config.yaml
n_layer: 8
d_model: 512
n_head: 8
n_kv_head: 8
head_dim: 64
d_mlp: 1216
vocab_size: 16384
activation: "swiglu"
norm: "rmsnorm"
norm_place: "pre"
norm_eps: 1e-06
positions: "rope"
rope_base: 10000.0
rope_fraction: 0.75
qk_norm: false
attn_scale: 0.125
bias: "none"
tie_embeddings: false
parallel_block: false
init: "normal"
init_std_qkv: 0.017
init_std_o: 0.0
init_std_up: 0.017
init_std_down: 0.0
optimizer: "muon_variant"
lr: 0.00198
lr_mult_o: 3.0
lr_mult_down: 1.5
beta1: 0.95
lr_head: 0.00535
grad_clip: 0.5
warmup_steps: 200
schedule: "wsd"
decay_fraction: 0.789
decay_shape: "linear"
final_lr_fraction: 0.0
batch_tokens: 65536
seq_len: 1024
doc_mask: true
train_tokens: 627900000
steps: 9581
dataset: "wikipedia_en"
Each number is 128 + 32 x the weight over its row's rms, rounded and kept within 0 to 255. Layers, rows and columns count from 0. The size above them is the row's rms in percent of the matrix's.

# layer 4 attention value, 512x512, rms 0.0885, rows 292-319, columns 256-319
size [106 109 106 109 108 108 109 109 111 108 107 105 107 110 109 106 111 111 111 108 111 107 108 103 110 108  99 108]
[[166 182  97 132 140  78 129 129 149 112 118 126  88 134  93 112 128 115 135  98 145 155 146 129  79 128 149 144 182 171 168 107 153 129  82 112 157  98 101 115 168 100 133 188 169 128 174 118 137 170  70 168 128 113  85 113 144 124 185  90 105  45 175  77]
 [ 98 188 120 150 119 119 101 120 135 158 125 111 154 127 143 148 137 126 103 168 146 106 120  97 149  86 116 161 146 144 145  87 175 146 125 129 106 137 146  78  83 166 182 103  79 148  91 184 112 136 152 103 107 146 145  90 140  90  80  97  45 106 174 145]
 [ 90 135  87  79 120 163 124 119 158 105 152 113  88 160 126  83 172 167 134 203 136 204 106 153 127 125 195 165  69 144 143 117 107 165 155 153 120 119  98 142 109 140 131 113 136 127 135 123 155 111 136 170 110 128 147 110 145 126  94 157 131  80  61 155]
 [113 126  95 126 101  99  98 132 141 126 106 144 171 125 118 104 130 137 112 137  89 115 131 139 127 141 136 104 129 142 120 114 132 142  77 170 122  99 152  97 100 159 147 107 190 108 184 105 107 101  79  98 132 176 136 159 118 101 177 124 142  77 232 134]
 [186 109 138  89 149 119 159 121 134 140  71 113 132 103 104  88 111 134  92  90 118 118 114 103 170 103 160 140 152  95 109 137 179 119 113 139  93 145 154 133  46  88 149 151 135 109 141  85 172 186  91 173 149 205  44 114 128 118 121 125  99 101 169 161]
 [192 190  57 148 130 114 101 145 151 150 160 119  84 132 126 115 142 147  29 123 132  99 107  66  95 160 101 133  98 149 137 132 125 110 103 118 147 213  60 126 124 170 205  79 128 138 101  88 103 162  81 115  68  87 146 121 131 187 169  89 164 127 153 134]
 [108 251  87 125 166 119 142 160 122 102  82 135 106 106 162  54 151  99 113 167 137 135 137 119 128 134 155 141  99 176 139 188  78 133  67 153 113 128 114 142  69 104  98 135 194 115 119 150 217 135  81 134 150 154  84 146 140 159 133 142 170 123 167 117]
 [157 139 155 171 168 116 108 110  97  91 117 106  75 190 130 156 146 150  94 112  85  86 166 138 128 129 172 140 123  96 195  67  84 117 145 133  75 100 151 159 132  80 148 167 142 161 195 105 178 131 185 124 134 156 117 137 122 122 143 168 110 154 120  88]
 [137 105 119 188 125 114 102 131 121  92 143  98 145 149  73 123 144 110 167  83 117 163  97 147  72 110 151 119 133 132 131  82 186 127 144 141 126 111 141 124 125 179 176 142 171 124 158 117 161  76 118 148 142  91 141 151 122 164 106 139 168 143 113  42]
 [125 171 110 100 165  99  88  97  82 127  55 134 187  68 136 123 116  95 143 124 128 141 157 134 151 142  50 151 173 139 157 143 159 139  88 169  28  96  96 110 137 142 132 162 160 109 133 125  87 156 111 135 125 149 120 189  89 156 158 146 114 114  81 140]
 [119  99  83 232 145 138 130 133  99 157 138  95 172 127  86 141  96 156 150 117 107 161 131 162 105 142 138 180  97 116 170  91  54 162 194 163 173 130 174  87 166 183 104  96 185 114 183  99 115 160 163  57 110 105 152  75 118 126 158 125 175  95  94 162]
 [155 141 138 123 185 188 119 105 126 175 174  87  80 128 148 146 134 136  89 158 145 112 136 147 138 137 101 151 179 106 144 185  90  91 124 164 101 173 114  86 153 117 126 125 134 137 131 110  74 106 146  49 117 152 110 142 123  76 129 131 128  91 112 145]
 [169 113 136 133 121 113  90  90 114 111 159 150 192 109 214 136 110 106 102  96  83 108 203  93 155 134  93  98  75 134  98 102  89  91 114 143 166 111 126 101 138 178 142 173 131  47 151 143 136 162 115  78 157 151  89 119 172  72 104 108 150  75 156  96]
 [171 119 119  78 125 128 131 104 167  92  72 148 154  50 120 111 123 149  96 162 103 126  71  82 167 147  59 101 120 104 114  75  93 114 122 137 167 131 122 129  81 121 146  79 118 104  87 111 158 201 119 121 157  73 182  99 148 119 131 140 147 152  77  97]
 [101 138 143 153 172 141 143 118 130 173 159 137 197 148 149 110 128 113 155 181  96 118 186  74 140 171 152 139 131 123 143 130  99 115  65  71 128 144  95 108 150 112 124 136 178 146 118 158 183 127 145 102 117  55 159  92 122 130 114 101 131 128  97 103]
 [132 102  64  83 113 128  64 118 159 164 114  89 135 110  98  81 153 163 130 146 111 110 140  56 134 169  95 114 123 109 116 120 134 136 140 146  64 149 155 173 116  86 114 172  82 153 105 102 115 102  63 151 118 134 123 158 127 129 136 126 166 134 131 115]
 [108 143 134 148 127 140 130 177 154 157 158 137 173 129  84 172 112 160 137 127 162 127 132 187 127 149 177 143 135 123 157 172 120 130  81 168 134 119  80 144 135 110 115 110  88 176 162 197 178 113 122 230 144 146 167 153  81 129  93 172 171 127 150  89]
 [141 114 163 128 226  95 112 120 176  86 140 149 112 186 135 144 201 163 129 178 153 141 126  97 129 145 118 126 129 132  82 168 143 161 141 106 102 165 153 106 146  86 134 142 133 109 162 140 112 105 131 189 137 115 135 124 140 133 130 118  91 130 189  54]
 [110 185 118 123 174 161 130  94 120 205 163 189 114 132 169 167 140 102 140 121 123 101 166 115 165 194 113 133 147  72  52 177 140 124 137 140 138 121 106 143 107 153 167 171 186 153 114 167  81 107  50 139  86 117  77 151 134 150 134 100 214 129 167 169]
 [123 113  62 162  93 113 114 161 159 129  66 131 157  59 124 194 161  90  86 145  89 165 118 136 120 133 132 141 137 106 136 106 141 120 135 130 190 148 151  94  94 146 114 154 148 133 112 178 139 186  90 199 176 168 120 137 209 110  83 161 153 155 113  77]
 [125  97 195 122 132 106  75 104  69 106 143 102 125 132  95 128 143 120 134 128 138 128 114 168 155 155 140 154 139 150  92  83  80 105 132 117 119 168 105 128 118  97 140 142  87 111  82  78 124  66  97 131 168 110 207 111 118 116 116  80 148 149  80 135]
 [121 103 144 121 110 171 148 140  50 162 119 120 148 106  50 128 100 166 161 134 168 116 131 157 152 107 153 122  92 158 136 156 127  53 113  84  68 194  99 111 162  95 130 140 165 117 104 128 146 124 177 110  86 155  87 175 143 130 147 187 176 135 142  99]
 [129 124 116 141 121 136 103 141 144 112 163  95  92  72 147 137 113 142 167 156 148 113 120 107 134 118  47 106 145 166 135 184 123 172 113 119 145 127 154 133 120 120  77 120 118  88 117 134 132 124 173 138 165 177  58  96 104 115 132 149 120 155 136 188]
 [198  89 118 134  80 134 121 105 165 136 107 109 131 154  75 210 165 115 109 127 136 165  98 108 163  72 132 114 144 158 181 125 112  50 137 118 183 167 170 151 115 134 129  98  92 148 123 128 137 167 117 145 106  89 121 212 167 104 189 130 114 159 209 170]
 [ 92 145 169 127 184 163 145 169 110  54 124 135 120  82 161 165  79 140 149 164 157 107 149 166 117 118 143 114 114 156 123 188 100  88 113 130 180 143  96 107 127 126 162 167 104 137  94 116 179  97 145 105 162 191 128 189 148 133 119 112  57 153 148 163]
 [173 180  67 131 130 154 117  52 114 108 156 166 138  95 149 182 148 158 115 159  90 113 151 138 141 175 154 111 127 112 172 111 132 122 152 184 125 142 153 142  65 173  97 154 158 184 152 105 127 141 137 100 146  79 196 165 153 175 164 138 100  89 121 118]
 [105 159 149 141  98 104  68 122 114 176 125 130 146 149 199 134 107 153 129 138  98 119 163 133 151 178  50 156  89 160 132 104 126 164 146 141 137 106 148 108 203 167 149 140 174 126 118 142 104 110 118 118 122 110 144 104 121 151 197 122 113 111  94  71]
 [115 132  87 111 208 111 174 174 146 105 125 136 139 149 113 102 114 131 153 132  84 134 178 109 208  98 110 109 153 133 141 113 151 167 122  57 105 124  69 120 162 197 104  93 166 133 149 139 168 184 144 141 125 137  91 120 150 128  65 135 157 142 171 122]]
# layer 4 attention output (transposed), 512x512, rms 0.239, rows 292-319, columns 256-319
size [108 108 105 107 106 110 109 109 111 109 105 107 107 111 108 106 108 108 110 109 108 108 108 105 112 107 102 107]
[[142 157  67 151 105 100 131 181 128 174 152 169 148 114  79 116 132 119 118 111  89 223  83 136 173 191 127 146  85 128 157 166 146 128 127 131 125  93 111 174 135 166 120 189 134 180 133 126 137 114 139 149 144  62 133 118 145 222 176 119  74  68 118  85]
 [131 119  69 118 134  76 144 129 120 125 136 124  76 170  78 163 107 181 118 129 105 112 130  94 104  96 181 155 147  71 198 144 138 144  91 172 176 117 131  99 115  99 156 111  66 161 125 125  95 113 140 131 139  93 169 148  70 168 101 199 129 135 138 181]
 [144 113 127 130 139 162 102  85 134 102 153 118 107 145 143 149 115 141 145 143 134 172  91  90  98 118 158 162 108 174 121 152  80 121 143 128  92 112  80 175 119 152 108 100 157  81 146 110 121 110 104 142 131 158 160  87 147 133 132 162 136 122 129 124]
 [ 87 172 105 123 133 166 126 112 156 161 119  69 150 109 164 131 115 140 113 129 147 135 192 115 120 138 136 113 126 104 126 165  85 193 132 156 154  58 158 155 101 131 170 130 159 100 175 107 157 143 119 106  91 101 130 143  64 126 137 175 192 123 177 125]
 [176 165 152 142 177  76 104 146 159 128 104 114 190 171 143  79 101 152  89 100  98  88 180 117 172 144 103 118 163 148 156 170 175 126 122 175 130 107  97 177 128 120 142 113  86 108  78 151 117 138 181 129  98 119 123 129  96 111 111 142  74 128 176 100]
 [ 64 121  96 157 175 146  92 150  95  91 137 116 193 157  90 126  98 158  49 145 171 124 139  40 177 151 125 162 140 164 163 142 145 138  87 109 112  51 100 116 139 179 140 167 122 121 155  76 173 144 102 149 140 145 188 154 164 155 104 105 112 112 130 168]
 [152 129  98  92 144 101 188 121 161  96 141 126 143  94 132 120 129 140 115 222 122 118 154 123 105 220 147  63 110 178  92 122 132  95 158 150 193 155 118 123 130 182 142 100 132 156 109 139  98 120 181 170 139 186  83 149 151 157  93 165 164 129  45 101]
 [137 101 214 133 146 143 117 131  85 147 166 125 155 156  62 160 164 119 162 118  97  77 114 137 112 168 188 151 150 149 111  88 132 125  88 136 115 134 148 180 104 100 170 169 117 157 104 154 129  64 168 126 161 107 141 107 143 161 162  93 148 111  78 101]
 [137 110 124 159 123 117 131 188  97 149 141 152 127 131  79 161 119 185 139  91 138  92 114 119 144 113 123  87 148 103 122 106 159 186 136 168 168  97 110 160  90 206 139 165 115  49 174  99 154 138 131  88 129 169  67 172 105 125 122  98 135 133 129 165]
 [ 84 103 102 168 101  85  75 159 121 103 145 173 163 106 141 102 133 142 104 172 147 135 189  49 149  83 143 151 171 102 161 139 164  70 149 125 111 147 101  94 142 125 131 112 147 101  87 141 159 160 109  79 106 131 170 113 130 138 142  70  97 147  63 128]
 [210 101  67 138 134 147 133 136  98  88 122  91  99  90 124 199 109 182 153  52 189 134 119 190 165  79 108 109 123  78  53 142  84 117 138 165 155 126 133  82 129 134 128 103 160 127 170 108  93 154 163 152 147 145 133 115 131 140 162 120 172 104 121 176]
 [154 162 194 122 118 130 116 105 123 125 164 112  99 183 106 146 123  68 153  90 107 139 200 159 138  74 130 185 155 123 145 120  83  94 118 161 103 128  73  98 121 162 130  88 153 131 113 121  93 148 121 127 168  99 128 144 144 119 128 161 199 155 157 112]
 [105 101 169 122 190 142 134 112 129 133 142 139 139  87 175 138 129  81 150 166 175 109 171 177 138 111 100 101  95 122 148  83 122 153 156 180  96  48 121 140 134  80 136 120 127  54 143 129  44 145  94 149 122  89  75 109 147 157 120 181 121  94 149 135]
 [114 115 121  64 199 204  95 116 152 151 150 108 134 135 145 124 169 140 165 104 158 114 125 105 163 121 105  91 181 121  91  47 157  71 142 124 122 112  77 116 187 114 111 134 105 122 184 193 127  91 120  74  98 182 183 160  45 138 174 151  85 131 143 130]
 [125 111 174 165 114  90 126 130 209 202 151  74 129 168 109 160 141  88  96 143  98 108 153 106  63  99 101 116 157 106 168 165 135 136 124 115 104  79 116 151 102 128 198 150 180 136  97  96 103 152  93 179 149  64 151  99 122 147 137 120 139 111 125 180]
 [ 94  98 105 177  93 101  84 170 159 119 128 166 136 138 103  74 162 150  99 109 154 119 101 168 105 158 126  71 142 104 198 100 132 117 144 156 108 133 144 146  90 103 104 116  93 102 135 132 160 100  83  98 121 137 175 130 114 126 209 154 124 151 123 168]
 [140 121 137 187  79 153 134 194  89 127  78  80 169 141 124  84  70  68 121  89 135 104 140 149 101 135 148 155 184 139 119 157 150 132 114  94 161 150 210 109 101 113 109  65 147 123 132 164  95 130 107 109 137 125 125 120 118 127  98 152 140 175 153 138]
 [118 125  86 139  99 104 145 115 143 120 103 102 177  86 149  86 131  90 133 189 136 118  94 124 117 143 125 103 114 101 166 117 151  93 104 124  75 123 148 168 128  85 192 154 112 129 148 113 137 133 152 126 109 110  93 115 104 179  95 167  93 140 134  89]
 [164 167 135  98 111 138 126 129 122 141 125 184 116 196 135 126 186  46 126 106 138 141  62 156 193 131 171 149 138 136  97  70 135 118 138 141 129  43 116 115 146 195 127 132 142 134 134 132  85 142  98 132 113 133  93 130 148 113  89 119 131  71  93 201]
 [182  95  93 158  94 112 165 116 102  74  76 184 121 135 102 129 152 125 138  98  62  77 117 138 103  68 122 110  99  99 145  87 131 112 153 149 134 107 163 135 170 149 111 152  91 199 183 173  66 175 209 130 187 119 149 167 111  92 136 138 117 132  46 147]
 [135 182 150 109 182 113  88 106 108 165  61  79 103 118  78 108 117 102  70 154 143 133 186 170 139 158 159  79 107 113 122  83 163 102 180 104 140  75 101 157 122 139 161 175 116 133 131 129 164 153  96  61 123 135 136 141 145  51 138 142  93 180 127  52]
 [ 82 121 129 112 134  45 129 149 127 126  78 122 156 154 157 122 119  98 142 163 149 133 150 151  70 132  95 156 130  95 123  97 118 102 191 130 103 103 188 137 120 140 123 108 135  78 132 143  72 152 121 125 100 125  94 117 125 144 142 138 177 155 127 181]
 [147 113 109 143 101  97 113 202 188 157 135 130 106  85 122  91 104 136 153 145 133 151 146 140 138 156 141 116 151 142 137 188  77 146 143 120 160 138  63 113 103 118  58 134  80 136 138 139 115  71 155 124 116 126  91 187 131 146 206 144 161 102 108 105]
 [124 163 132 106 141 147 111 126  92 140  93  86 123  92 115  93 145 141 121 166 184  86 140 107 112 147 156  84 176 157 105 128 140  88 136 162 153 167 177 116 146 119 138 205 136 136  76 126  87 102 100 155  82 100 111 200 169 104 126 105 101 138  93 134]
 [157 142 169 106 119 199 106  95 136 159 111 112 179 171  96 182 106  38 152 152 127 184 109 129 126 115 161 152 129 150  76 159 166  51  87 107 143  69 132 121 100 103 134  54  81 157 110  92 132 162  95 117 160 109 156 135  94 112 108 128  79 163 137 149]
 [100 180 120 122  71 173 119 138 101  85 185  87 176 132 124  99 147 151 128  94 163 118 109 144 146 152  75 132 176 136 123 150 120 183 187 119  93 153 212 121  77 124  98 176 114 120 165 144  55 174 119  99 224 104 104 113 152 165 115 157  86  85 127 152]
 [126 114 133 129 144 127  96 112  78 137 158 105 149  93 197  49 124 140 119 161 117 106 118 137 129 135  75 123 107 107 173  82 148 105 109  67 176 174 118 109 137  67 170 148 152  53 137 128  93 118 131 119 152 130 146 102 145 124 119 157 139 117 199 160]
 [ 63  68 119 131 153 122 119 174 117 111  91 146 123  81 109 112 181 123 191 124  67 105 103 118 195 108 122 126 144 146 148  88 130 189 115 123  77 143  72 121 152 160 188 106 149 202 130 184 121 153 163 171 105 142 104 137 187  98 144 126 121 109 100 145]]
# layer 4 attention query, 512x512, rms 0.0695, rows 320-344, columns 256-319
size [ 80  72  83  83  86  95  94 104 104 100  99 100 101  96  93  91  98 104  99 104 102  98  93 107  81]
[[105 105 144 167 121 135 135 159 120 157 148 173 115 174 175  79 102 121 127 173  77 114 117 112 150  97  78 109 206 141 118  83 141 143 153 104 173 141 162 102 142 139 134 132 120 100  90  83 150 138 150 140 109  92  94 152 192 168 111 155 153  80 132 150]
 [160 126 155 171 130 210 141 155 111  91 191 138 151 201 102  73 145 133 157 150 130 165 169 137 163 172 155 157 123 138 206 142 121 123 113 162 124 117 126  91  87 136  89 110 129 129 174 133 138  90 137 103 156 200 137  77 100  58 126 138 175  94 113 150]
 [112 136 139 100 118 123 174 125 205 120 145  99 134 115 187 117 103 152 101 169 115 160  82  74 131  55  87 121 150 110  81 125 160 133 118 155 112 140 175 128 157 125 170 176 123 158  88 132 101 176  99 127 131 147 120 142 147 168 118 118  86 128 150 137]
 [131 153 178 133 118 120  86 164 150  83 111  86 168 144 117  97 107 150 130 109 138 150 153 103 131 145 112 190  92 161 176 113  70  86 141 110 191 140 100 147 147 116 139 124 121  86 157 124 133  64  76 123 137 103 120 105 125 113 102 134 139  93 132 120]
 [119 162 128 111 151  76 171 116  86 126 175 143 104 125 173 113  78 152 118 110 116 143  89 103 113  90  97 107 119  95 105 127 126 112  94 170 111 150 118 168 133 114 122 133  63 196  71 141  98 163 129 113 107 164 173  87 143 103  90 121 130 116 163  96]
 [124 201 127 160  92 111 128 113 115  83 124 126 141 184 150 138 139 115 112 110 207 168 136 138 136 131 196 102 119  81  84 159 156 129 148 165 155 127 166 150 123 100 179 173  90 130 104 104 118 151 133  37 131 157 173 115 178 110 100 129 142 123 139  71]
 [142 182 150  99  89 184 136 112 146 124 158 179 122 138 145 159  86 122 169 177 170 152 147 183  88 129 151 160 167 107  91 122 125  77  87 138 138 120 146 168  92 132  97 138  46 155  63 132 130 107 129 151 133  81 191  99 176 148 164  83 111  90 118 152]
 [100 196  78  93  99 173 200 169 101  76 131 131 150 215 149 116  50 124 181 135  76 157  72 173 116 103 183 152  83  99 131 108 188  97  97  88 117 124 189 159 160 124 129 106  80 154 159 153 148 158 124 147 136 125 126 139 116  87 126 109 132 134 147 109]
 [122  72 173 125 151  77 103  96 132 123  70 100  88 131 147 144 157  87 132 142 119  90 118 136 104 161 146 167 140 109 141  96 169  94 100 141 112 200 127 167 100 112  91 125 126 108  64 102 132 125 137 188 141 123 126 125 122 122 121 167 116  85 161 151]
 [172 159 147 146  94  63 116 143  98 131 124  85 112  96 114 131 145  92 136 189 102 142 136 108 167 136 183 151 101 146  96 132 148 148 120 165 123 141  78 156 151  98  79 144 156 133  89 152 125 140 161 146 109 161  74 152 134 140 120 126 164 120 115 109]
 [ 80 107  89 142 137  96  87 113 140 134  98 126  62 113 115 201 162 144 135 123 129 117  82 156 134  85 159  90 129 152 101 143 137 158 167 141 172 114 125 115 135 115  80 141 121 139 111 116 133 150 107  45 128 112 124 147 155  95 127 188 131 145  84 121]
 [111  92 107 145 130  89 150 135 121 110 108 157 114 111 110 119 140 170  81 108 114 181 137 108 170 107  80  61 178 186  99 152  82 116 137 122 166 111 105 148 144 117 139 100 105 132 103 137 134 104 216 122 136 119 109 167 141 137 116 117  88 144 136  43]
 [126 124 132 185 117  71  93 140 148 158  98 125 199 123 154 114 124  94 118 142 170 126 186  92  88 134 151 136 183 168  88 143 114 171 136 126 148 153 126 141  96  94 147 104  86 100 147 181  82 130  96 164 125 168 114  91 119 163  88 132 134  86 112 120]
 [203 130  67 148 134  85 133 133 137 158 121 166 109 118  59 128  56  87 214 172 104 107  78 115  75 141 116 159 123  86 155  80 170 104 123 130 138 109 159 100 135 137  74  65  83  99 157 108 116  94  82  78 132 139 150 148 147 112 149 139 113 181 143 163]
 [133 170 101  79  74 156 157 180  63 171 172 140 169  73  79  94 123 107 155 131 166 217 184 121 158 134 175 155 150  98 119 132 160 109 155  50 145  96  82 157 139  95 106  33 129 134  81  85  93 127 169 109  68 145 175 126 181 176 131 102 128 132 116 103]
 [124 127 146 105 129 108 161  73  83 139 141  80 111 169 158 137 141 141 140 151 145 137 151 146 152 130  91 142 135 151 106 169 136 157 143 170 165 143  89  49 117  48 117 138  88 145 132 150 166 140 162 110 158 109 178 119 131  97 109 116 118 137 171 104]
 [ 88 103 108  96 153  40  32 150 120 115 134 152 109 129 172  78 148 136 200 157 134 148 124 123 193 148 101  91 148  84 178 138  84 111 146 134 157 106 111 129 118 119 189 132  58 126  92 164 133 119 170 104  91 152 170 146  99 194 149 175 133 137 123 134]
 [124 148  90  82 147 162 173 154 128 146 134  95  30 130  89 116 147 103 173 145 150  78 140  98  80 137 144 111 130  80 156 161 122 128  75  78 120  81  92 159 103 109 165  90 121 134 123 139 123 133  90 157 164  85  97 103 127  91 135 148 146 160 200 106]
 [139  85 158 145  84 125 124 174 121 157 101  85 151 200 120 203 162 156 122 159 134 150 108 166 162 102 101  59 117  97 151 150  99 160 171 109 112 142 104 135 124 163 152 138 131 111 172 182 159  99  88 141  99  58 126 179  87 136 116 132  86  66  86 143]
 [132 107  97 124 146 124 163 153 114 168 139 137 137 112  57 139 142 117  81 161 190  99 124 178 154  85 154 118 159 113 130 127  80 100 148  70 164 127 110 155 107 113  68 128 119 142 118 123 144 113 159 177 141 164  92 127  75  78 119 130 139 150 114 181]
 [181 110  97  85 126 102 137 134 108 195 108 110 141 159  42 125  68  62  95 170 102 106 146 134 180  59 117 133 121 131 111 144 104 125 113 123 120  58 135  93  92 138 144 134 136 148 181  95  78 124 138 125 134 179 147 102 153 149 184  63 127 173 142 119]
 [101 118 102 158  67 118 188 129 170 128 106 106  86  83 156 196 118 161  38 125 102 153 145 138 199 161 160 159 127 151  71 160 151 152 190 110 112 115 158 127 184 115 108 139 121 157 173 149 196 156 110 113 113 116  99 124 127 119 133 118 130 136 111 106]
 [138 108  99 139 151 123 126 136 114  94 112  69 123 116 164 127  96  75 206 125 121 123 219 101 106 128 172 137  91 182 173 124 168 106 123 122 150 126 150  93  76 112 154 140 112 121 123 158 118 130 147 143 103 125 125 166 113 161 205 102 153  89 177  85]
 [110 166 178  89 174 172 145 155 149 165 155 156 127 178 132 158 113 141  93 141 136 148 190 127 177 137 133 116 160  99  48 174 179 123 103 105 117 148 106 126 102 147 104  83 138 144 156 166  87 112 114 152 182 159 140 183 151 195 236 200 116 114 181 136]
 [ 84 189 128 111 125 112 147 140  87 137 114 143 122 114 143 155 154 108 108 105 159 117 101 158  87  94 134 108 151  68 104 152 100 141  59  70  59 157 125  66 152 152 121 159 155 137  95 106 120  54 154 118 131 108 101 120 140 146  60 124 167 114 139  89]]
# layer 4 attention key, 512x512, rms 0.0711, rows 320-343, columns 256-319
size [ 72  74  80  89  85  95  93 101 102 113 105 104 108 103 104 101 105 105 101 100 108 100  99 104]
[[124 141 169  69 149 184 173 121 166 144 155  85 102 141 114 101  87 118 121  83 155 139 147 104 121 126 136 134 134 177  82 136 127  58 153 112  98 144  57 166 106 112 118 108 212  80  97 153 166 114 134 156  86  41 137  96 120 116  96 126 102 219 114 138]
 [180 161 179 123 116 110 175 117  77  90  98 153  91 131 157 131 170 140  94  95 149 135 143 112  99 104  77  78 123 128 140 140 101 208 104 109 133 121 120 100 214 127 190 103 118 111 116 106 127 152  88 106  98 124 151 149 181 108 135 162 148 134 230  29]
 [139 147 148 186 140 114 153  93  89 144 161 119 119 161 124 133 150 134 145  90 146 141 137 111 154  70 154 103 102 115  88 130 163 146  89 115 139 127 148 179 148 114 146 115 156  76 134 161 124 114  45  85 122 103 103 171 100 174 123 127 161 173  98 158]
 [110 163 193 142  66  76  95 149 117 155  82 164 151 112 165 172 134 114 149 120 137 135 114 142 118 134 136 105 174  86 190 104 121 127 151 150  69 172 123 126 145 157  66 133 106 158 180 165 146 141  96 197 189  81  89 114  90  77 109 136  97 112 114 131]
 [ 84  81 120 145 173 169 143 128  87 125  79 147 181 145 148  65  91  89 124  99 199 124 153  88  81 133 164 142 138 115  96 118 169 109 103 176 162 106 133 110 138  42 127 156 109 100 164 131  52 117  58 123 136  77 168 131 135 148 114  89 112  94  99 131]
 [ 85  77 111 164 144 126 108 146 220 179 144 163 160 150  93  64 128  79  85 123 132  96 152  62 131  87 140 120 148 146 109 144 138 154 114 141 137 125 130 102 139  72 137 151 142 142 166 116 151 120 105 104 108 117 140 136 116 160 159  81 103  89 163 163]
 [126 141 135 151 113 102 131  71 128 141 202 169 189 138 115  93 146  93 157 104 145 135 107 150 159 161  68 155 127 159 211 126  94 111 143 140 151 122 168  90 107 122 168 172 176 120 163 199 124 122 145 137 110 132 108 170 157 148 129 116  93 156 113  95]
 [ 82 129 130 118 118 161 190 121 119 149 180  82 152 113 146 162 133 138  90 141 105 100  87  95 147 123 125 109 193  94 148 133 116 145 129 155 133 142 148 122 115 124 124 167 143 194 127 152 121 152 139 107 143 123  64 130 136  82  87 158 125 131 142 120]
 [133 186 127 137  55 114 126 153  85  96  92 142 154  56 112 111 163 136 123  58 151 120 123 113 184 148 110 113 163 130 153  99  63 153 152 141 147 169  86 148 107 149 131 210 120 201 114 160 150  98 107 135 106  63  93  98 110  88  99 128 103  72 125  94]
 [135 125 163 150 154  94 137 115 109  87 159  80 128 105 149 205 132 148 186  64 117 117  74 133 142 109 160 194 120  80 174  90 112 126 177  61 139 157 114 184 117 209 124 113  87 147 129 109 191 106 128 124 169 116 137 133 104  73 116 193 108 169  54 137]
 [123 137 153 154  77 185 174 155 123 128 113 124 159 163 106 134 117  82 123 126 139  98  79 126 149 116 160 137 119 163 124 177  98 128 189 116 125 151 120 187 108 125 188 148 153 168 143 163  83 160 101 122 160 155  99 105  57  92  85 134  63 110 130 149]
 [174 182  92  62 165  93 125  79  88  72 166 141 105 112 142 135 107 148 126  99 163 165 164 204  90 121 192 137  84 193 126 149 178 104 112 111 124 103 179 140 144 126 110 122 135 144 146  84 140 138 162  50  75 177 146 169 136 151 153  87 160 124 167 136]
 [144 121 174 137 206 119  96 102 107 149  79 109  90 116 108 118 165 185 175 123  96 119 147 168 115 145 163 144 117 132 191 141  75 173 173 190 124 112  94 131 123 206 204  76 109 120 141 145 136 125 193  96  91 124  80 148  90 146  66 151 105 131 116 146]
 [124 178 174 117 140 135 156 183 120 140 152 169 124 147 144 171 193 115 172  96 129 173 128 171  87 130 111 131 128 108 142 137 129 119 130 131 162  81 168 174  90 120 194 107 154 154 122 142 147 177 117 105 114 166 133 124  96  87 111 101 154 121  89 160]
 [124 149 123 154  99 134  74 125  84 204 130 157 174  91 136 196 154 204 140 123 152 118  73 120 148 173 149 148 111 113 175 112  83 128 137  95  77 113 147 149 117 114 184 137 124 107 105 179 172 127 143 146 126  73 129 138  98  98  87 165 141 120 108 100]
 [171 157 116  77  85 122 108  36 128 157 195 127 191 145  80 154 157  89  64  63 130 165 110  45 104  78 137 100 111 126  96 147 145 178 107 165 151  89  83  84 121 135 120  94 126 131 203 108 158 113 133  72  80 140  87 147 128 125 155 132 139 215 100 141]
 [144 123 103  90 201  75  88  96 152  82 124 125 128 161  93 129  88 152  84 115 126 166  87  68 105  90 116 120 109 121  96 123  95 137 161 122  56 110 139 172 119 146  83  93 101 157 130 117 113 132 146 109 169 119 109  81 130 134 169 159 153 157 156 133]
 [135 102 114 134  82 134 117 116 135 100 162 148 132  73 175 154 129 171  98 140 117 107 151  90 134 121  92 129 135 182 105 127  84 184  83 137 175 131 108 155 120 131 106 141 149  74  96 121 108 160  88 140 147 145  99 130 113 134  82 165 106  93 133 111]
 [146 102  97 140 131  85 135  99 149 131  74 127 105 125 161 170  94  97  94 163 130 124 143  87 150 139 167 144 100 144  77 105 126 133 162 112 156 120  90 172 154 145 180 108 200 161 126 138 142 137 149 125 192 151 127 142 139 173 129  68 120  85 126 154]
 [116 111 147  72 133 129 130 143 158 137 143 152 129 109 119 130  91 152 177 134  45 171 136 153  97 118  61 156 157 113 170 140 149 107  87  99 157 125  95 126 143 116 124 135 141 153 117 137 170 137 171  78  94 130 179 130 148 161 139 158 158 118 104 125]
 [107 104 122 164  77 158  80 105 155 107 198 112 104  83 168 184 124 102 146 102 169 153 204 131 106 129 148 165 157 138 140 115  80 160 113  94 128 117  49 163 144  88 136 111  77  96 132  99 154 184 125 141 109  49 190 150 127 182 140 135 127 117 204   6]
 [107 112 142 128 137 112 138 107 139  82 103 113 122 126 147 119 168 113 175 126 103  28 119 170 156 114 160 107 134 112 104 109 143 137 133 203 142 147 155 159 139 131 142 180 113 107 126 153 127  83 147 107 173 160 171 186 154  59 117 156 103 161 177 170]
 [177 128 171  89 142 118 113 103 121 162  98 154 152 172 115 127  73 142 110 154  79 169 112 177 131 123 124 118 144  92  95 118 131 134 132  93 113 102 151 134 204 123 170 129  63 132 138 166 150  69 138 160 158 139 122  99 190 104 164  75 127 101 122 146]
 [127  91 100 141 114 148 141 104 175 119 119 143 212 213 170 128  54 132 135 187 106 116  82 142 153  64  44  90  91 100 157 148 138 121 153 147 126 150 197 156 157 112  81 160 140 135 111  86 151 182 128 161  96  98  85 150 166 140  97 133 139 150 167 150]]